Part of a small language model's weights.
Architecture: LayerNorm before each block, no biases in attention or MLP, attention and MLP in parallel.
Training: 503M tokens, 7671 steps.
Each number is 128 + 24 x the weight over its row's rms, rounded and kept within 0 to 255. Layers, rows and columns count from 0. The size above them is the row's rms in percent of the matrix's.

# layer 3 attention key, 256x512, rms 0.0246, rows 108-127, columns 256-383
size [108 105 101 104 108 105 110 111 110 110 101  99 110 103 102 106 102 105  99 103]
[[116 132 143 149 126 122 126 154 119 148 129 130 143 132 107 190 134  69  82 106  99 124 143 117 243 123 127  94  86 127 113 118  74  94 146 109 156 120 102 132 143 143 129 135  80 133 112 122 147 199 124 134 125 168 126 134 118 124 142 123  98 134 139 131 100 159 201 165 138 123 140 115 154 171 109 129 146 183 148  96 115 124  74 104  43 151 104 126 174 138 163 135 133 132 151 132 186 106 147 134 122 139 144 130 132 117 128 115 140 142 149 123  88 102 158 102 148  94 135 145 102  68 106 137 118 145 103 110]
 [142 118 132 152 143 107 174 110 134 106 141 140 113 140 135 126 124 145 111 142 172 146 162 152 101 124 114 134 188 166 110  96 158 142 137 115 110 127 147  81 120 117 106 126 164  91 128 122 147 119 125 160  99 104 147 122 139 108 176 150 192 156  56 177 116 156 150 138 123 147 152 119 119 121 113 129  84 120 111 160 137 168 118 174  92 114 130 119 123 136 128 112 111 122 130 121  99 146 123 124  71 195  92 122 112  90 137 163 101 149 115 122  85 139 148 128  97 136 143 160 136 145 139 115  94 131 131 126]
 [ 60 105 112  72 153 149 165 150 119 148 109 151 156 147 112 183 133 128 131  87 124 154 139  78  86 151 148 138 113  95 155 143 164 132  79 132 119 130 136 127  97 107 136 155  90 149 112 142 170 162 130  96 129 151  98 136 106 159 121 131 141 128 129  97 115 124 212 138 106  71 138 130 103 124  99 150 126  91 120 154 167 151 113 122  77 156 115  62 197 116 177 163 135 161  96 132 127 112 127 164 154 107 164 109 128  89 136 168  92 113 155 119 113 149  79 118 160 131 130 149 156 137 101 125 168 124 168 163]
 [143 115 117  85 102 163 120 142 109 101 125 154 139 135 148  97 135 155 108 118  68 126 145 115  92 157 112 145 108 124 143 156 121  84 141 135 152 134 142 115 152 108  88 118 155 153 141 137 101 108  75 114  98 161 158 158 120 121 124 150 131  88 154 139 157 123  76 123 112 149 127  84 163 103 134 123 113 131 111 139 142 130 108 145 158 142 162 136  99  98  92 133 127  98 101 146  94 159 112 118 126 143 101 141 155 127 102 118 133 121 125 116 137 112 136 138 130 125 112 111 159 162 132  93  85 134  94 146]
 [134 116 153  81 154 127 143 123 116 166 107 149 117 154 142 140  80  97 132 174 124 142 115  72 128 118 133 120 112 150 125 114 131 131 184 123 152 114 130  70 115  76 145 129 113 146 104 159 144 134 107 113 124 172 148 133 124 128 121 141  98  82 108 118 151 126 129 139 137  97 138  46 142  96  65  93 145  78 138 112 104 119  94 110 155 121 119 145 154  72  91  97 127 135 180 107 141 124 126 165 150  69 136 104 132 105 154 105  82 135 110 117  96 143 138 120 130 124 104 136 147  71 136 105 142 138  89 102]
 [129  66 131 112 150 161 131 156 116 178  99 171 133 128  92 146 108 104 114 115 150 116 149 105 187 115 143 129  76 161 113 147  74 118 162 148 144 148  90  97 131  94 159 151  78 174 139 110 122 138 130 161 120 113 123 117 165 120 141  92 122 111 122 148 113  93 133 150 138 136 115 129  95 123  55 119 178 137  92 123 142 116  86 121 122 141 105 124 111 146 162 153 144 122 113  79 120 136 158 172 128  34 162 115 143 111 171 102 103 112 149 167 120 129  94 118 118  98  87 129 112  84 110 123 142  88 145 118]
 [128 107 154  85 102 131 123 138 122 126 125 132 123 151 162  49 129 185 121 162 154 125 131 120  91 158 130 111 149 140 123 148 137 145 134 113  97 144 151 112 124 132 156 128 203 127 133 148 124  73 100 161 130  94 142 146 134 114 141 117 126 116 143 131 118 151  39 137 112 125 150 130 128  57 161 115 120  81 136 109 144 122 144 145 218 116 137 150  37 143  73 115 128 135 125 138  51 131 122 121 103 126 105 135 125 143 135 117 157 142 116 126 139 118 157 132 125 213 152 142 126 145 146 116  99 130 126 150]
 [131 138  96  54 109  89 153 144 148 127 105 106 148 110 131 132 116 135 115 123 181 149  93  66 149 130 161 123 124  99 126 123 120 176 167 156 106 110 123 110 132 141 117 123 160 119  86 121 142 127 146 136 149 128 109 149 111 154 113 116 142 143 146 115 108 134 120 166 141 161  83 115 122  89  94 156 139 128 154 107 113 159  89 106 153 110 139 132 127 110 131 139 108 137 149 127 122 128 139 143 116 122 158  85 114 126 130 126  97 122 126  94 102 147  91 108 140 106 129 133  99  90 140 131  96 101 113 104]
 [140 103 138 136 110 113 160 148 117 109 151 185 116 135 128  73 133 160 100 135 176 158 156 171 127 119 141 154 167 160 117  93  97 143 112 115  99  98 146  91 159 102  94 137 153 103 150 128 114 110 127 133 135 110  73 135 150  85 157 155 162 147 136 146 147 170 102  94  95  65 163 116 126 126 131 168  98 147 135 110 149 117 144 126 160  83 136 176 126 127 144 129 121 152 128 128 113 109 117 153 126 185 114 140 103 125 120 132 132 147  92 124 133 105 105 125 103 172 153  96 144 173 138 162 108 131  67 103]
 [130 138 112 193 122 155 137 143 125 113 144 149 124 133 101 152 174 124 138 127 149 123 149 188 138 102 133 129 138 153 118 139 112 106  75 135 141 114 108 113 117 129 125 126  92 118 106 125 145 153 118 117 138 136 116 144 146  94 153 114 115 154 119 142 107 110 135 137 117 131 128 196 127 209 165 160 113 191 107 117 161 107 156 132  93 112 141 122 162 121 156 163 149 143 115 155 130 131 151 115 157 124 132 112 132 134 124 117 131 140 139 143 154 113  99 114 127 129 119  87 142 150 113 118  95 123 137 154]
 [109 138 121 149 115 119 116 134 129 139 101 115 125 148 122 107 138 146 150 104 159 133 140 169 118 158 135 117 123  90 156 101 131  68  85 139 109 148 172 190 123 116 143  90 142  71 147 105 128 143 185 158 144 123 130 139 126 142 173  99 129 132  95 110 104 144  87 148 103 146 121 153 107 156 164 141 118 158 142  94 186 127 184  93 101 152 162 109 126 186 144  93  82 155 118 142 114 125 139 159 107 110 112 126 169 152 140 164 123 172 164 129 131 118 135 127 158 136 120 161 108  99 138 128 175 150 148 138]
 [130 133 183  64  91 143 143  98 160 121 155 126 108 134 128  92 118 146  69 123 131 146 120 124 113 161 128 133 119 100 114 152 114 145 160 158 117 135 147 108 144 106 135 156 204 125 127 145 114 116 125 156 140 126 136 118 138 107 153 150 114 112 132 172 125 136 110 141 129 139 146  99 145  65 110 134 109  86 146 138 133 153 126 139 184 130 136 151  86 138  89 115 111 116 129 138  63 141 153 125 128 139 116 152 109  98  95  91 116 139  95 127 152 116 177 141 132 167 143  87 191 137 117  85 137 117  82 145]
 [131 104  81  58 113 151 121 116 131 136  90 123 111 121 128 126  82  92 140 147  85 115 102  71 132 139 114 103 120 140 136 119 138 127 180 153 127 106 113 103 113 146 126 118 134 102 127 111  94 125 129 130 157 116 133 171 114 131  89 145 128  71 134  99 148 155 164 145 115 152 112 100 146 117 123 133 151 119 152 154 114 114  72 132 162 145 133 147 110 114 111 164 144 122 135 151 197 130 118 124 125 141 140 130 133 129 142 134 130  88 101 109 142 141 127 133 137  97 131 126 139 116 137 122 113 137 132 116]
 [118  97 163 175 122 125 118 150  76 106 161 124 124 130 148  84 118  92 108 169 158 163 106 125 162  97 131 105 119 175 137  73 133 132 104 132  97 161  87  97 171 121 122 122 119 195 106 145 132 123 139 131 108 143 138 120 141 101 145 142  94 161 151 105 135 160  82 141 140 177 109  92 119 114 137 136 133  92 119 100 138 116 125 102 109 123 130 118 179 116 118 101 134 140 171 112  75 114 128 168 127 112  97 101 124 131 163 140 142 142 126 104 105 151  75 165  71 112 131 140 191 154 190 122 102 147 109 124]
 [129  91 153 116 116 157 138 107 104 105 102 149 134 155 112  98 126 167 122 110 154 121 112 123 132 188 132 127 110 110 129 164 105 115 107 123 156 160 113 133 119  83 135 107  97 134 125  83 140 125  91 128 126 143 117 134  90 135 155 105 125 102 123 114 119 140 121 145 134 174 134 117 120  75 109 153 143 151 157 116 119  96  90 109 169 132 127 154  74 146 124 120 134  98 101 121 189 138 121 108 123  84 120 151 128 123 127 107 115 114  96 107 139 190 118 153 117 101 170 109 130 103 106 141 166 106 117 134]
 [147 142 141 104 135 147 105 118 120 129 128 137 146 139 150  52 124 176 133 127 181 168  94 162  54 129 115 158 164 128 132 131 170 149 112  87  89 159 145 117 146 159 142 132 188 155 130 107 174 105 119 157 151  88 147 113 144 101 116 114 111 151 143 131 129 138  99 107 131 125 137 108 129  86 169 106  96  81 146 141 152 161 162 125 204 114 162 137  73 154 124 118 129 128 100 127  63 137 108 137 124 164  99 130 123 149 145 137 155 123 114 135 123 149 131 125 115 190 141  97 138 119 161 177 112 136 141 137]
 [112 126 147  66 100 104 127 164 129 112 127 125 100 144 145  95 101  98 103 144 107 148 148  80 119 148 133 117 117 152 114 130 167 134 226 143 119 113 120 114 162 101 164 131 216  87 132 139 126  72 113 144 132 109 147 167 115 160 124 147 154 100 134 159 116 100 113 131 116 164 176  99 138  98 128 130 126 144 118 100 104 127 108 155 188 128 142 157  72  86  87 148  90 108 105 155 151 139 104 111 112 134 113 150  73 129 113 110 147 140 102 127 128 150 156 118 103 107  81 150 146 122 135 108  73 157 124 157]
 [140 123 113  52 105 155 102 165 141 173 133 148 129 123 148  68 129 173 127 146 134 124 115 126  66 145 139  92 135 147 147 141 128 138 172 167  64 112 116 141 123 119 110 107 211 168  92 133 130  73 101 119 136  99 136 154 144 112 117 154 113 130 112 150 162 127  80 140 127 116 145 141  95  63 155 122 106 104 152 114 123 152 138 130 241  99 134 146  28 121 127 123 100  98 126 119 100 134 132 119 134 150 127 120 119 133 111 106 105 113 124 111 142 146 144 125  88 185 160 125 119 141 136 106 119 116 125 161]
 [116 111 155  99  93 159 129 137 148 129 150 113 136 132 154 109 147 123 132 146 120 125 178  80 108 129  88 115  84  87 116 128 112 126 146 135 113 109 150  80 130 131 101 112 185 117  98 144 132 131 123 152 114 108 126 122 141 117 106 113 137 119 128 172 132 159  77 137 143 120 128 112 131  73 111 155 128  92 145 155 126 159 129 135 198  97 120 142  55 106  88 128 129 100 153 125  74 148 107 135 130 138 145 150 138 131  89 103 147 117 132 131 125 140 147 124 106 137 119 145 160 186 136  86 113 139 111 137]
 [143 146 128 114 146 133 104 113 135 181 112 119 124 122 104 167 114  83 133 147 126 105  86  73 145  85 119 143 103 130 127 116 124 106 131 126 148 173  95 171  95 184 138 128 118 114 116 177 142  99  98  94 129 171 165 145 123 151 150  98 112  89 133 111 110 145 147 154 119 119 111 115 124 135 153 122 171 142 136 162 121 135 110 119 132 154 131 111 116 123 114 118 149 136 159 104 132 113 156 129 129  89 164  80 151 119 117 141  96 135 145 123 114 131 145 142 121  96  91 158  98  63 143 143 130 119 157 151]]
# layer 3 attention query, 256x512, rms 0.025, rows 109-127, columns 256-383
size [107 105 105 108 105 100 115 110 110 104  94 115 106 106 102 101  99  98 106]
[[102 173 138 110 100 107 110 122 122 113 144  91 135  96 126 139 147 134 132 139  84 125 123 142 148 145  89 136  99 121 107 111 153  60 120 144 126 137 154 166 147 129 155 134 114 140 161 148 152 153 139 103 165 112 123 108 118 125 116 131  69 115 150  98  96 103 132  96 127 126 140 104 156 135 137 127 107  94  84  82 150 126 149 103 145 117 110  76 119 113 114 146 139 162 137 142 109  97 148 127 154 157 145 149 125 117 144 144 116 148 117 180 138 149 138 135 142 139 125 164 135 127 177 138 186 152 152 134]
 [160 142 105 143 124 111  97  99  95 116 112 114  93 150 148 115 144 131 139 128 113 132 129 124 158  77 138 107 128 146 120 121 125 152 144 130 145 110 125 110 129 148  67 136 119 157 135 134 112 111 126 211 125  69 117 103 100  79  98 115 117 108 100 148 177 148 115 106 162 160 104 130 145 128 130 152 120 146 144 138 138  91 135 157 131 125 133 170 115 134 103 143 119 125 188 131 112 142 148  77 106 129 103 118  74 178 131 112 135 110  79 107 129 137 169 150 121 116 120 136 100  72 101  78 150 120 114  98]
 [116 135 113 125 113 115 141  84 141 160 147 136 115 137  99 119 116 101 116 117 127 149 113  90 119 156 127 147 120  65 126 154 115 125 152 148 126  80 122 158 157 132 134 126 145 125 108  81 158  85 110 167 169 131 120 134  93 152 128  61 165 114  75 118  98  95 141 142 146 160 131 135 126 145 119 140 154 157 124 173 117 112 109 139 103 108 120 145 141 129 133 135  58 118 126 131 130  63 122  97 180  99 131 107 135 163 128  89 138 170 120 107 175 129 131  71  96 114 138 132 123 142 131 127 114 117 131  91]
 [138 114  77 120  91 102  99 135 122 156 131 115 110 128 124 143 128 133 122  98 155 108 125 126 162 140 110  95 108 135 101 170 146 161 103 133 144 155 109 167  50 138 118 127 144  78 123  97 146 131 151 117 126  98  75 132 148 135 137  89 171 119 133  98 116 137 133 143 110 203 136 139 127 127 117 156 114 144 127 125 113 169 135 147  97 110 120 121 132 119 178 191 138 145 143 136 115 162 112  91  84 142 103 169  70 119  94 176 122  89 113 160  99 139 104 101 129 134 159 134  98  88 129 124 127 117 140 138]
 [170 166 100 133 137  88 111 159 145 120 132 122 124 143 122 108 144 120 146 123 136 108 123 128 120 116 115 126 143 130 135 140 139 174  93 130 134 104 153 129 107  95 115  87 147  85 140 126 142 150 180  98 104 144 123 126 154 128 153 127 144 132 107  93 159 116 113 132 119 131 121 120 111 135 148 169  77 123 171 109 142 113 108 137 123 128 148 153 147 116 108 163  99 135 169 152 134 124  95 139 110 160  90  89 112 108  66 117 155 130 138 115 105 111 150 118 139 134 152  90 157 156 152 159 134 159 149 141]
 [127 111 165 109 120 132 147 109 145 113 133 114 117  99  79 146 100 134 130 121 120 152 133 121 108 112 124 131 121 132 144 123 140 138 114 143 138 126  88 111 160 115 109 155 147  90 136 142 132 121  93 119 122 111 113 149 140  99  96 164 142 126 156 145 152 171 143 102 148 108 125  84  93 133 126 119 119  92 127 160 105 134 109 130 144 103 128 132 136  94 114 132 146 121 176 125 142 173  92 125 127 129 181 141 122  40 100 152 105  83 144 119 107 173 136 118 119 109 105 110 143 153 108 121 139  91 119  95]
 [144 119 167 154 185 146 106 138  71  94 117 138  98 129 133 119 140 118 113 150 124 120 169 153 126 110 127  59 145 142 138 119 125 135 115 121 113 128 120 132  84 123 129 117 122 121 196 134 121 157 107  79 124 117 158 119 130 110 142 150  90 123 136 130 172 143 120 103 120 111  82 138 139 131 126  98 158  92 130 105 119 117 125 155 146 139 132 113 113 107 133 156 126 147 118 105 118 182 111 101  91 116 137 143 122  95 124 132 142 108 136 115 150 121 166 175 152 111 125 112  96 128 143 143 160 132 147 143]
 [124 131 138 100 146 151 107 137 101 149 131  70 116  97 131 144 119 135 109 124 142 120 144 125 114 124 100 127 100 135 126 132 106 133 147 131 153 140 128 147  94 143 141 146 114 110 104 130 123 138 143 155 124 104 178 117 136  90  97  98 104  92 139 129 101 116 131 126 146 106 131 131 127 131  96 108 139  89  69 115 131 170 133 122 121 139  92  83 128 105 110 135 163 113 150 131 123 148  87  94  98 163 139  99 133 151 158 109  86  98 112 158  87 156 130 131 122 113 100 144 178  80 140  81 186 118 135 123]
 [161  75 138 151 150 111 146 139  96 148 108 112 139 142 133 132 121 128 122 110 113 117 110 149 118 163 131 133 119 114 178 110 103 131 110 151 121  90 194 142 159  81 136 127 131 152 128 106 147 112 132 125 141 129 180 144 157 121  98 125 180  87 130 116 129  98 112 117 168 131 143 135 166 129 144  99 154 126 133 171 138 183 122 140 126 124 137 131 135 162 130 146 101 111 118 139 125 107 102 141  91 164 131 147 129 144 144 152 181 136 161 126 128 121 131 116 109 129 130 168 115  82 137 140 145 150 163 131]
 [103 139 118 135 176 133 120 134 144  97 123 108 170  87 115 141 119 115 132 148 133 139 125 133 126  65 114 118 158 155  82 132 137 166 125 111 108  96 106 111 127 152 125 158 126 143 131 129 125 111 134  98 167 148 127 108 143 141  70 169 124 133 151 157 170 119 138 110 130 117 112 142 137 122 142  84 128 121 126 151 128  94 145 126 123 134  83 120 130 104 105  80 132  92 138 175 121 133 143 157 119 143 169 114 122  88  99 102 127  48 144 138  99 122 134 125 135 139 111 101 131 117  93 135 119  90 174  98]
 [151  93 116 147 127  98 148 124  89 123 150 118 144 112 147 108 151 140  92 135 150 133 176 109 124  90 112 156 118 155 129  96 126 113 103 154 128 104 142 138 109 135 121 109 139 196 113 124 147 112 134  94 103 147  77 127 144 153 118  96  99 113 124  75  84 137 109  94 143 122  80 121 111 143 135 130 111  85 119 156 148  84 123 123 100 108 111 101 119 138 141 171  96 125 128 139 134 143 130 155 134 131 133 146 151 138 139 173 160 142  93 141 124 118 119 124 141 135 145 138 111 193 168 142 116 146 120  81]
 [130 129 159 127 141 152 139 132 105 123 135 141 115 144 115 165 103 114 113 105 125 142 146 116 131 123 142 136 119 157 144 116 118 121 150 122 121 105  93 146 146 123 104 117 119 133 118 141 130 118 155 149 131 178 132  77  99 148 122  98 128 155  81 136 100 116 121 156 166  94 137 146 112 126 115 135 130 144 105 104 150 144 129 134 138 152 136 122 160 135 124 112 119 103 134 104 129 138 105 113 162 123 139 124 129 116 165  79  82 111 120 135 117 150 147 137 103 117 131 117 127 139 103 108 145 122 115 116]
 [130 151 134 117 128 147  98 163 142 113 102 123 131 113 125 157 138 130 178 127 153 145 141 124  92 179 149 132 140  94 109 193 109 152 100  90 145 124 155 130  93  88 111 153 137  93 122 127 123 159 118 117 148 115 110 135 129 145 134 127 138 116 152 153 163 118 144 100  85  83 178 127 157 132 152 132 128 134 121 135 114 143 114 146 118 119 126 121 166 119 149 132 127 103 165  78 139 106  99 117 134 127 136 177 100 146 121 109 145 114  91 156 160 125 130 105 120 143 122 117 120 108  94 117 120 138 140 119]
 [130 144 112  96  89 149 104 110 129 151 115 147 129 137 102 117  81 107 118 133 137 102 128 133 147 103 118 168 119 102 149 121 149 138 152 126 130  54 113  96 167 169 152 139 156 110 116 125 131 125 151 140 134  71 158 134 113  92 103 111 126 153 173 167 155  81 138 132 131  91  93 134 124 128 146 132 135 126 115 124 137 150 120 108 113  95 125 139 108 119 164 164  95 128 129 110 106 111 122  99 108 139 144  66  99 137 127  93 151 136 173 131 135  96 106  73 146 141 112 129 129 147 168 116  68 172 126 148]
 [124 127 139 119 111 137 150 163 140 113 124 100 134 124 128 147 134 128 104 115  89 121 160  98 153 130 149 108  90 128 100 144 175 125 138 134 128  98  76 102 139  91 130 149 146 102 144 154 109 141 128 114 137  89 123 147  93 114 143 153 174 128 131 119 128 156 152 120 146  89 139 116 122 113 108  84 108 150 133  83 124  94 132 119 131 109 120 135 120 148 121 141 153 113 162 144 128 154 151 101 136 114 125  96 112 102 121 112  93 125 145 147 131 130 158 153 136 103 122 123 116 166 114 102 147 110  85 135]
 [127 133  47 125 155 138 139 129 123 107 131 113 126 116 102 141 113 131 122 169 133 115  91 120 139 145 111 192 134 111 140 118 127  69 118 147 108 120 125 162  84 145 108 127 108 136 134 133 107 130 119 109 129 158 127  93 121 144 142 122 154 120  82 127 133 134 140 128 115 143  91 152 134 127 110 116 121 112 158 138 134 126 128  93 118 146 144 121 139 139 160 113  99 128 136  97 128 105 111 114 119 116 163 134 197 108 124 159  86 154 168 120 134 102 142 149 141 120 176 132 102 176 119 125 155 106 152 111]
 [116  92 149 130 144 103 162  93 117 135 137 138 100 135 153 151 164  95 116 133 103 102 132 140 149 130 116 131 100 146 116 129 100 176 111 128 151 121 133 118 115 128 175 104 103  67 176 148 128  96 151 111 123 137 123 128 137 135 123  99 167 102 118  87 111 107 126 114 144 175 161 104 200 132 121 159 161 130 141 160 133 145 119 145 157 148 117 127 127 136 116 112 133 102 133 137 155 101 122 163 115 127 151 108 130  99 118 119 159 106 122 158 124 115 144 101 129 120  82  83 101 134 107 137 136 101 110 118]
 [171 100 121 135 115  96 112 122 146 132 149 122 117 115 141 145 111  86 118 130 121 120  78 126 147 153 126 152 152 154 141 136  92  89 140 161 126 143 159 110 194 125  92 142 139 142 165  98  81  99 117 118 106 152 134 116 127 165 184 155 124 114 129  93 112 105 129 128  87 156 159  99 122 108 125 160 118 132 130 138 130 100 124 114 128 145 130 121 135 158 108 137  83 119 142 135 137  97 137 182 113 105  90 111 138 161 118 125  98 175  79 111 121 101 116 116 175  89 148 140 134 125 119 157 148 124  85 133]
 [109 117 101 127 106 119 107 148 135  85  74  99 150 119 169 134 124 137 137 101 109 114 146 132 128 142 119 118 146 136 118 132 153 154 139 116 108 129 163  75 121  85 116 104 121  88 124 110 101 122 137 147 127 122  85 108  95 163 137 176 154 133  98 164 116 113 133 143 158 172 116 115 101 114 146 132 125 149 137 137 137 106 128 161 132 113 146 151 146 160 146 116 143 129  91 168 153 177 132 155 112 153  82 145 121 111 110 107 175 118 160 164 127 122 174 125 151 113 151 124  77 149  89 133 145 163 162  93]]
# layer 3 attention value, 256x512, rms 0.024, rows 64-71, columns 256-383
size [102  95 100  88  96  86  89  93]
[[ 97 108 125 117  86 114 149 100 115 133 105 163  96 144 139 122 115 144 112 100 132 154  90 114 134 128  77 112 152 111 156 155 126 141 106 140 150  91 115 132  74 136 112 144 120  95  93 152 164 135 115 112 157 173 161 120 127 134 109  90 122 139 122 108 149 151 112 119 144 176 140 139 111 122 120 120 133 130  86 135 124 131 138 130 116  87 127 113 144 156 113 112 145 152 138 108 107 128 146 133 121 128  88 129 115 131 148 112 177 122 132 102 168 146 172 100 106 125 177 133 138 137 108  98 106 201 117 149]
 [161 169 104 152 114 111 115 118 174 126  95 148 190 182 149 119 152 144 146 132 153 136 190 102 138 109 118 113 156 112 156 121 152  98 126 100 122 121 109 166 130 158  71 156 125 136  68 180 133 133 126 140 149 130 121 153 122  92 115 137 128 125 105 189 114 123 109 120 130 112 107 119 132 137 119 132 104 148 135 142  94 131 142 122 119 121 104 142 118 145 130 147  97 116 119  66 121 103  93 143 138 157 183 137 135 130 142 170 145 138 114 165 124  97 150 148 111 136 111 114 154 113 149 127 129 103 117 112]
 [107 144 139 148 138 144 124  86 115 138  95 149 174 152 115 114 120  90 129 142 114 123 168 141 140 125 125 146 104 132 140 141 117 136 139  86 137 111 169 123 149 115  99 145 147 133 124 169  70 139 100 146 135 139 125 116 172 108 116 124 104 112 120 151  80 109 141 134 102 110 127 128 111 113  97 155 166 130 109 133 137 100 146 153 110 126 160 184 138 113 140 148 137  96  86 134 139 139 153 141 119 128  68 134  91 157 151 161  82 114  83  99 129 109 113 140 110 136 123 149 156 109 167 133 146 119 160 143]
 [102 166 119 151 143 124 154 119 179 138 103 106 128  98  95 118  92 154 159 108 159 144 133 128 142 140 140 113 128  73 122 154 134 161 110  91 139 132 124 141 130 119  84 103 146 125  83 109 127 126 100 164  83 143  83 130 173 127 154 117 123 125 139 168 134 175 136 131 166 154  81 105 129 109 137 113 166 100 155 125 153 106 119 174 130  98 130 108 113 135 171 138 148 162 179 137 146 163 136 152 138  88 117 120 102 112 185 149  92 104 120 129  64 106 162 153 175 143 141 133 122 128 108 149 133 114  87 137]
 [154 129 140 131 118 119 116 112 137 143 122 139 101 128 108 132 113 133 162 139 159 155  98 126 133 135  78 143 165 140 117 130 133 102 114 107 147 134  97 148 114 145 112 107 140 139 141 130 130 132 129 137  79 140 158 130 145 141 109 104 126 118 112 151 126 119 151 158 146 136 148 155  87 121 112 109 182 134 134 125 131  98 129 134 132 105 151 107 152 122 141 126 154 116 150 122 135 139 154 107 127  94 120  98 104 117  99 149 114 120 111 129 128 132 154 120  89 147 132 138  73 160 115  88 116 112 132 134]
 [139 125 109 121 139 149 106 144 122 133 120  88  54 145 168 138 128 125  78 114 164 126 105 146 107 147 173  99 156 141 110 159 125  56 158  89 135 159 122 107 163 121 137 100 102 120  97 121 115 135 126 114  96 155 145 129  95 125 145  92 108 140 152 142 148 146 137 140 141 159 145 140 155 122 124 135 159 163 112 163 138 127 119 152 118 110 122 151 127 165 111 163 147 166 120 120 122 139 118 150 124 142 122 118 126  89 136 157 118 174 136 141 124 130 141 106 173 106 143 145 166 130 145 157 101  98 139 141]
 [187 161 124 126 103 154 174  98 111 140 142  98 129  93 104 111 143 123  95 164 134 126 103 118 148 137 124 136 156 124 100 130 137  83 128 108 154  95 173 146  69  95 101 119 141 155 175 133 127 162 124 140 106 112 149 142 135 138 137 103  87  94 119 154 111 131 120 116 168 158 160 102 162 133 133 147 140 152 177 119 166 122 142 129 147 129 166 132 142 135 137 109 131 117 138 152 107 141 177 129 142 118  69 158 148 106 108 128 125 112 145 131 120 131 134 146 123 123  99 130  86 120  88 104 137 168 135 138]
 [165 124 138 125 125  73 124 106 128 102 165  95 157 139 116 117 131 129 126 125 103 188 140 126 160 133 157 146 157  92 100 104 119 163  89 106 129 136 134 126 128 111  92 131 157 122 119  64  88 119 115 170  96 122 127 167 149 133 146 131 125 135 146  99 110  89 117 105 167 113 131 117 146 142 144 143 110 102 110 104 106 136 137 132 145 124 140 124 127 148 177 140 168  82 112 125 121 108 120 103 147 136 147 134 117 125 143  88 167 108 133 100  78 113 124 128 113 141 125 138 111 129 121 162 134  93 121  85]]
# layer 3 attention output (transposed), 256x512, rms 0.0224, rows 64-70, columns 256-383
size [103  94  99  86  94  87  93]
[[109 139 134 158  90 168 126 126  91 125 182 135 123 136  97 131 129 143 139  91  79 161  77 111 156 118 125 113 145 178 133  94 183 148 141  99  96 130 158 112 198 129 115 122 124 134 120 124 140 133  74 103 160 123 143 144 134 130 123 143 128  97 174 158  91 126  97 130 130  94 121 172 156 123 143 125 125 135 106 122 102 177 141 139 118 128 100 111 114 113 162 137 141 134 127 153 128 129 120 115 108 105 117 148 108 159 116 114 123 105 159 106 147 144 137  72  72 115 140 139 140  95 159 121 124 146 131 125]
 [147 164 136 124 127 127 121 110 154 128 151 115 124  90 105 146 144 125 122  97 115 137 130 133 184 119 135 112 149 103 111 106 131 130 161 126 125 134 130  87  75 124 163 115 141 109 153 154  95 156 108  96 157 157 105 134 122 112 101  91  99 120 148 149 122 118 130 104 149 207 128 121 173 126 166 121 156 123  96 165 135 169 154 120 141 119 158 109 131  91 102 149 110 171  95 115 133 129 153 106 116  93 136 140 118  88 106 149 123 145 128 126 137 121 136 128 126 143 152 139 118 154 123 100 141 134 140 117]
 [136 154 117 134 173 123 132 161 126 115 107 153 124  81 127 126  82 123 119 105 145 147 102 111 117 192 129 134 144 166 170 123 182 153 111 109 117 129 116 118  95 127 169  91 115 146 128 140 101 157 152  92 114 115 116 121 142 128 103 124 111 102 186 185 162 139  85 126 123 148 186 133 153 121 132 133 137 117 134 126 136 121 108 109 120 123 112 137 157 106 149 135 129 157  92  84 145 110 119  65 128  80 127 157 133 110 120 100 134 132 218  81 137  94 174  91 160 137 162 122  78 149 141 100 106 164 123 181]
 [108 112 140 110 141 182 141 102 125 107 182 139 138 179 107 146 130 143 104 119 143 132 102 143 132 100 127 147 121 145 123  93  90  58 118 117 163  97  99 145 127 139 132 104 120 117  96 105  84 153 117 133 150 145 134 113 136 125  88 130 107 133  94 141 104 161 152 110 141 121 147 132 128 121 100 123 143  94 139 116 123 119 118 100 135 130 102 136 157 106 136 131 136 177 133 123 121 105 151 132 150 140  84 106 122  97 167 172 104 153 154 158  93 123  95 121 169 163 142 135 157 152 149  87 123 133 112 124]
 [116 127 145 120 119 129 141 120 148 184 121 110 144  83 103  91 104  95 118 146  83  87  83 127 143 113 108 120 148 147 115 112 161 165 149 139  76 166 124 127 142 144 139  90 124 112 135 123 125 139 114 176 155 108  82 123 155 104 113 142 122 107 151 142 120 131 145 155  93 133 157 208 116 126 139 107 124 162 175 127 100 103 111 127 153 123 136 114 143 132 160 105 139 127 122 135 125 153  99 100  79 113 130 148 158 128 106  73 129 117 190 113 172  95 148 123 128 110 128 102  96 127 161 152  99 162 175 143]
 [132 135 150 189 106 135 145 144 127 140 116  91 103 119 129 116 144 120  74  74 116 130 113 126 163 116 105  96  88  79 128 149  93 159 159 160 148 114 131 133 126 127  95 117 109  91 175 184 152 122 120 142 137 135 140 140 109 169 131 143 102 132  59 129  98 125 153 157  93 115 143  97 134 132 168 138 154 167 134 140  97 135 179 138 130 140 154 106 166 128  89 103 111 105 119 152 127 141 128 150 111 142 123  97 130 129 146 189 141 133 132 117 143 120 117 136 108 114 131 139  98 132 125 148 137 104 120 126]
 [131 130 126 144 111 104 111 141 126 134  89 117 108 114 126 124 152 124 112 177 124 153 178  85 126  98 123 141 138 136  95 126 155 182 128 115 118 120 123 158 136 160 146 137 135 117 147 165 157 133  93  78 111 140 104 110 156 167 157 114 110  70  93 110 117 135  98 138 107 138 151 143 171 132 122 119 107 133  98  99 115 125 135 155 137 120 106 122 146 155 123 118 130 122 134 114 100 121 116 182 122 146 105 134 126  77 125 146 128 121 125 103 150 146 131 166  99 135 113 114 155  85 142 128 130 116 137 153]]